Each number is 500 + 25 x the weight over its row's rms, rounded and kept within 0 to 999. Layers, rows and columns count from 0. Numbers have three digits each. The size before them is the row's rms in percent of the matrix's.

# layer 3 MLP up, 1024x256, rms 0.136, rows 96-145, columns 64-127
100:501484486487498512522496542522475492507511529508463481469506511475466512492478545466521497475502492475530494523520513531500511452498511503562519495508512505498520485507505472483485498514482502
099:509504523497485494476530472492533531496505514499483528505561492544469500471516489491529482497507481466548520454536498511502516467490490529509477482466487492497488500492480427499504486484494498
098:506508472519501521506452494518480539468529531471492473494500492458504456517498479474510482528461444512451518510477517479507523571536533537506553473525533511499546501497557494492544460465521475
108:495486519485492419484518492497526474470510477502513501520490458476514471479464471480498485483493496521550514519469490507463514483459510494506465469487504527487515480578482504496558500481516511
093:487511531505500484508489503516525550516527496486491520496497469517478484494456547485500512471479513510490495518500496459448516499499530503485488532478489466474484494467491525529505407470508474
101:508464524489491562497481488542499486485510541509482477490504533490496482495514452541498482520506508529502492482482543483495503523447493474503492493569482510542486539466496486491462487503483467
109:524505518490486486468502530457516504492472496509489516529543579507452434493505547485520511450461509452498484497535464529517465480465522532483504493491465493494524518486514499538543467484474516
103:494500452481521506549497489478465516501520558447493482522520478521494460508502488477488493484522479455499535525498516496468497497521527526495488502495498451476450543509518497469534433542432487
111:511438510489509502486509495458515498483530526492457493521551483538473484480513544483523530498516535470541553462530511498491488487492509504475456455503494564495514465521531512518470493480509543
104:450519501440475466449524523493487468515457483496511507483466503493495523507444533507491486528485517514501526510518488496502496468516481517530505497501472468523498522523514506548461507483497506
089:540495477476526489497513494471503507549492485502522465504514538496506496537483514521534500488470459498512515481513533501491516471492511497508491503556518468502461541505485517522484555521538487
094:505500495504471484514527514496499505468492483492481506470522480498555480489511473516526465500488438492526454484507450500539507520521505518463488471498526493543496485550488516529506517476516474
094:478453519494510526489473497508506492505522504498452476492508506501508525474513532529571494544497538486514529459516514511536494488477475495470533511558496499467503491568492534536495510468465481
093:482528489491519518473480460491443537498495490494485465515559492506479495510512478531511491472510475438501489485530502506520510528500507522486522524513490533517469516552491474495496526487490500
097:505486468527547500486556493512483574486489513571522469466555499549496465522508499504514477502516473493532495477509521481469530536527497488500516490499529521496485502513482529471507492458494476
088:500454510521472482484485524501511483499505543481480476510489477517465490517527459538508550527500512511494491477531480513537462502534542518470510474515501534472475546466506505484534468519498514
089:508517545480480470497496459495524513508496536502476475520468546473492525508500438511446525512514508516555513490496495511546524505491449482509464496530462508527549518491455512479498464502477510
094:506499504527516539497488474549512517490530517462503537497493492553513493473484501494448452503504531513478516514477514511463442488498483484489502488479462480460532529522465551515505495486444500
100:543504523484497496521483523530473503482531471459500481477491509497526525493489516539523503492475502442490532418464436503522488526470519509440492496523480458493504495498461493508480528482501543
103:532473518489458483498496483479506493530488500482511515505498453501514528528504531485502512476503508520497550495489480481514526474482505516515514451533502505498485510493464499504531486503548480
096:513495515499504525499518517499484479459476485479498483494502458492476460510478520523514502477486461503526507512502508546511501488510465486488500496524421441502478507487495524547497541458521483
107:477491515431483482498468520491505531464497479496517530470507453483488481499551484463501520503520519502500497495476485497501497505522510499490513519459529528540482527509455520492462513593450482
094:480503505537492488511487511481515564507485497482533461453499521488470481487513481510507457442484528540529503535459506516481474495502492520472521527526462516477482516514494496529505504481478473
109:558501540505534529481513497530528497496514468554517482527501502476489481531470476531523480449521507497518487481490498491476499493506486493480480522529547457502473491505492503472499536524471509
168:488503559485529505505548509504533485503509533515483506541486485559489509504487548496507487530530519487538506469487492550524485504482502481521520503475489531483449527492488499503484483491518516
100:474525513487499458424505481498535512482488466507500499465495532501482516484457527501507470500534480496508484497518498467479488569482496540498513485497420505507497495516493498519520519524472501
097:516506542482511527507506502491483503532487508498518506509488502519532481500515498500482530489486549541502545507522466494503495494488562512528527486510490514484476516505506511490496510498496455
093:465471498503513552521518516505531473476501532505481484528468524547473503472473472507477514535544562508512500519480474489480470471521477450534559509469544505454470511491438484509475528497480510
101:479484497438495498484530510467472477496485492500502530509509476528524500550519484531519491498524473535503564519518530506494539497534508475545474543469494439503525485550505531524511516522520484
100:521507533499498496515454540542471503517530515499553502490471519506468499497555486519497491512524497533549536502511508472513507505463493524477474471518466498485471482462503463506536502488522514
095:517524486530522520535484524465478481476539471487487475515517510490490451481504472533536519487534502517507556530468527454509491519529517501463469500526516517513472505521518510526521510480484486
100:505502497463535513506494535536512498513496478522494504485515492484503473442465481523534510498518504530490521529518506494518483510510506508503489514551497512494482536493469498543516529536565498
112:509514450501497519508514487545497550507500495575483455523474513514489482568526447484487553456503481506460531450525484502502529545493503485506510530519476525459500517467541550497497458494483463
102:483524482496519506521488516553542502497447542471465494478527527487515542537499510567484508536525486511509464500466517514532490462517473512507498535496462509502517480517498480470518529494501498
101:467522476466554470476542510527541471512485525467490447477490539529493475533497463496514460521452490474507516535492560478513502483512469465527507527526446480503528534549524467525476498497518473
100:479491505495499489507509530500467545528512510484520500527529482481524503514475522463494534496516491482497469503511533487489521526457465497475475527509466480472453537522480505493530568475498503
089:535505488466494515450516504569502471520475503500478546490546498519481515488475505488483536544475561536517514523497510460475544508549498508528510499468499494502481569506520501513510525531534463
092:509479466474466533530528558497477495478485475526492518483514464488543497496484487489491467502511492538521476541492496509491510478475479499499491486522518515490516506515493516494519528531506548
104:513536523473507524495481513474495514472506477468557482536503505488467506509538503500514480470528510515548522458550547533527507555499460554499515468521474470549548538477479550512497490469482527
088:464474501516549537489507512485518504516500538517505486535507520495481514491495499516520439503517484458502519521503537504511452538498476511502537524547506483467471519501481484509513506526523494
099:506517521503523488541538521497574516490478490544478463480480522483519543497515496500534491521488502461480515480513481500558487510528472504505439518495448490502551522529510470551515470511489489
101:474513493518508510502496516528463478478479484478468551523545459505562468517536485517512509476505470486500475489541524515541495492529542458508521499518484519507475530511560492486531504485433500
101:526454480478519509550485486479493480465453513493444462496470463481486518497508475491490506484510512487523436473532498485495518575513461537464554478509552455455494487509525485541523508502505524
105:482498495506524517484542480502482529506456501516508513497524466526488551543514536492557469514466484463509472497505509518481519530485499546527508536471487465506481484497467478476524485495521519
103:480480536477454465509519485514510531517495502509562489521467537446509515500519460464507447501490512491543521497544571461496492517516509498526522534534494511528492503503508498479500532476463516
106:467502520460486491502521524513469480490494464521491511484469503513489497500515549484494500524485502495493454479472504524514519476487506519528499483473487474527525496500473535496496499496489493
102:513554520479493484472533505541498516534468500539467474459538511506434451496518496505500501516526527539514510466529496465561493487540488550475525474522508498518468517495460496509475487503516497
096:523472492524513502511476520538509488506566470484492524521516514516487469558504500476502527513484550520501490525526482583535441523509523486469521460490460515473513497487484520490526503481470547
100:438513523480474480543499495513509494536544491515506478486531478487480495493491496469505472493470534485515469497523546542507515503522557498491495538483501484484529529507543521500537510456542495
099:518510508493499487492551490522502523547485489509532522532480539519529493483517521513456492490551476488471434450496525513492488507462501521510448512511487556485511488472480493494499473535513504
# layer 3 MLP down (transposed), 1024x256, rms 0.103, rows 96-145, columns 64-127
103:521490498460526468481574475497515476477530463472516520528494487494536480509493502532533480521520502530477502528498500507529448538501493527486523506494472493516531531472531506495492488479537483
101:513489531471481524482495499490458486507484510498499503498506503490503527498481507501444499472531427545477471507469478506535476473550461548458495488467475503492480483496472549491511487524501506
098:463476542518494559491491441512470470478508505515513514486506522476514487479514484489488521493514491527499516490485469486473465500477532453475489506502511507510527516484490495500497474498533592
094:512531471486508493496500525490512526459496521517547469537473471489465494505495480543517480493493500475517495501492494510493521489518510452515477455480484535500461502500478455491526541535503556
092:499480441539494491492511454456511499504510514505507494530494503527506515502501520518487506493495471501444512504507499516475480509481459523513491511527471503522509543497533466473490507480507569
114:461518525478531497552532505517505563510504497497516514523546487504503459501474558530482471498493519474516539506524491468529528501483498529476512475512510507540497513491483494503508526505514516
106:472501458519523459518463468496481498503505523479494508484485461495542503516518466483463508556528459544493477466499478469472510467516511524520523530479521484510517483537473447478489549505536480
101:493495512497503471525495497475524462523447502535525514506500510484528510465512464513454548447504564464496485457482534499497505516512502478533542548548481501490469469516486523486500506536469525
095:508477461514464489470471486468481544486489529489481510499465441503518484491536508477539495500516534536493463511506512465493503505489479484533483496465511488530484504538459502479504522488531511
102:495522465487488503563449487508467511520561516472520493480473489509450487448532470476410483451503499491488465515506503519493474524537501519504513497496499573477481484454477495498486490501480523
095:496481520538498504471506424527473475488512522453525500548471517483465487485474465484495517504533485511494451520523532495550486463465484496503563449474504505478493535479531489473501457505462481
104:500485489508488519493501506514516480507538504516502529501484509518501501471503492470514539497477521515487467532510499488505475537529480517481495511488509456497558497501504490490504510501467455
096:467521482505488477495471492462550459522508521542492488494545493498505485463509457508515535523502524486493458532478485457525530524508496458462539506500490483538512484497486506517503518518476462
090:544495476507416429524476499476535517480481485506465518505456524509527486488501488480466467488516551510486526523519498492528494510530495545469498476531506499511479468462475533509494467497469491
091:505477477531541518536451496529504489537499503433483484490487479442516464521519489514489497501490438531509538496509487520496476512515491461511488527508465431466500506535502504490536553489449557
088:495553520471479517526540462526481537474504448512510567501518507494489453490518497502482486508484506530494543531507443491468526517480534482516518466539501493463519477527502500476477509503500437
093:493501482492474496478529484495483504531515435495499483494523527499538532511498503514492523513472492471496575492516513529466512515561542521480516490468514513520511485501526489467533471501500496
092:496478471506520451480483486510529516536539472478509460498520457504457511510485465510525495520504517491478492559516526482552515525485445471427435531528486488545519494507494492520531484533545463
112:488493487516474531495470456494472493492502491534515493504499519502498529464531510462493531477476533503493550544523473464494531521473497482503506536489480494507506531491499512508519453474534490
106:479490503476493481481466511490532505502501516488495503483474499525471484517481496533536513504517491515520473522485515467540511501516514487494520477523445472481534480482489471511497495479501459
100:484510523491523493526458470478522500562504446503486536506556533509488471513488471475476479452511534527515510532485509484507526499490516498508469516532528470485487478513472511507515538507500520
100:500469473511534525515469509509499484488461514447481487490466471473525499450490478521534550526491535505489500538485515464479471482482446470520534465443466534500518477509502533505549502513499529
089:508463503507468509491518485499456526447504481446486458498542505484509490478536488558492488460473487496510495475535492560559476516497517497486456518466542516502518463487542486456508456479498507
109:556483513506471511522480496491499503545516470513489498469510567529511557522465480487479533467503498496516445506519492517500493521469498522485476478508484496451526467480522519476509517525526509
097:507478536486515530501515504491509475516479524524459511505470487530491520474511536510512514534548500498517500465495471562523475538475491526537495499504488506483428527454508477538480484505519539
095:492497522504524507524529498468488512495528469466489502520459458477474485505494477471495466518500465502534511488503519477501528554518474419511474470477523493512503524443445506451487515520528484
086:487506491491522473536489530465530524512488497495494500489484507494484481458495436480508461526564477516519465484488522499515510472485462469510484518512529475475491500515479501478522495515511526
092:490477506496485519524489514509487476533538491490479472511518515498492445521517479529500454505503499448504514495497517492529486475498510517474531459475470473489469534498501459434476514480492521
101:521502503517463502502450554487471505471475481511472506484465506511517475504505546487512485476505474506514546500547508467533487502502469556460483495521489480519511480468474459462502560450498496
102:486483447481487527506559515499505508480507496511493499493538494474551495521495543526524463533485423527490482506511486521503541545478459476481511514514506533507525521474492460519482523503475501
093:552503529505448516451517512495451507505473506513555495506505480539497510492523508534510500511534487542457541511558530545497486524493496483528514517512502452483487456529500478468460482540500506
097:487488496469498526475507475488493488505534488528513490492519501501529502465546518476482500523537483489513511523502476437476453468463569484507437535474474466516496496500490526446508512493487471
115:502503522500469504496491473530493512490493475518507495499452561500467502499494497489505490499516485498523460466478469501490500495491498482533542536495470507481491497529505518527523523480489509
102:497509486521515490470540518513501499442478487511500488515474475524512481507474486519538460488470525508483498469467469478506524524453516475534517524491479537481451509504510497483492453536497516
103:579516458476478505503505486499507483488526507492529479490514500475487524515524502479504500507497514451460564495509507538508453509485488496474459494542487465500531509483485542486487516489490509
094:478480503471458502486470519536497456515504489490530486459501513533540481533478472493479495535518487529489492514533482484471484529533530496497463453509433543525530485493514526522511508516450484
092:498478513545508525512552477485494542477524489475488536538515509508461492486461467483510525548463520511507516483483502557491496486467507503525511481506490500458450515502527555482471461531490535
085:485496494515501432473458476489500492502491485480513477500459546548476462492513509505548522475528462474494521489495509503521498484535513528470525497479530489543494510491457459514450457531490491
107:470525499499499546507453550512514482502485485441464533525495498471504553509484547507547501507487481516474473538526451529501532527494489507466528526534436454494503492544450480481498534477474469
099:538545502477524482456504460501457468488475485489479511434551494527487490507525508509493523479484476559460484509514493508459494493494512488531520478515503521517520493495511492492505470499444486
106:486522535517483458563549493479517448515481497549497495476520481544514499488479477546484495504498523521500551494504496482481450521493503455528470508535522493501496555504451494469527524537465504
091:509498515481519483540532489443502522505488466469489509465452534535517517490504483472485501497435522507517460497502532481487484465512490524484472495537486485492483496501491519485469517541532476
110:519528512493576493522480543518510572518518532502500540493518485524468509499495469471466483531462490501500517529478541486503523496506542536487518492505494521524500503526439543464467512487502471
100:534489489501512551527522482494488493486514513484487523500481478471525516485483435480488539469504487511480525451503499471509490496494514482504507460556502517525466521475501512476514485530453500
090:520498477513524526499530517459442507501479505525477499484502499516495513532445496532531502537442536506476482464468530464482495490507515547487545476512500491460480459451540500478482505526514530
110:465506476529520531468459496457454520539489523481481502506461496558495479521528511497480475492479500498445497543456559511492461505526485501496503525513530467491532489522495544471533441515489496
122:490519499512499462520536457513510475495485473517517453482438518513507499470521481466501544483520490465498520501547513512510525485506463492540473437483487462504528467505502506479503511517446503
103:527549498411545517520550462536490474491497524488541538481517474511468498491494466489519495517450479523491522523492495481506444517543489483484494478558514481537500473514516481510488496521515453
087:506502489513464528463459474530501474476476537493503469498478496496542516490553486507499551495458446492539495518514510489470517470499482519499473489491492503466499503542487462517542501504505526
099:506531467483484466484470518506478488478510542508450522520478525493466478483450534579470490479482500457551478452472488473526490477500510470465525502504467509527477500488489499473481498527493469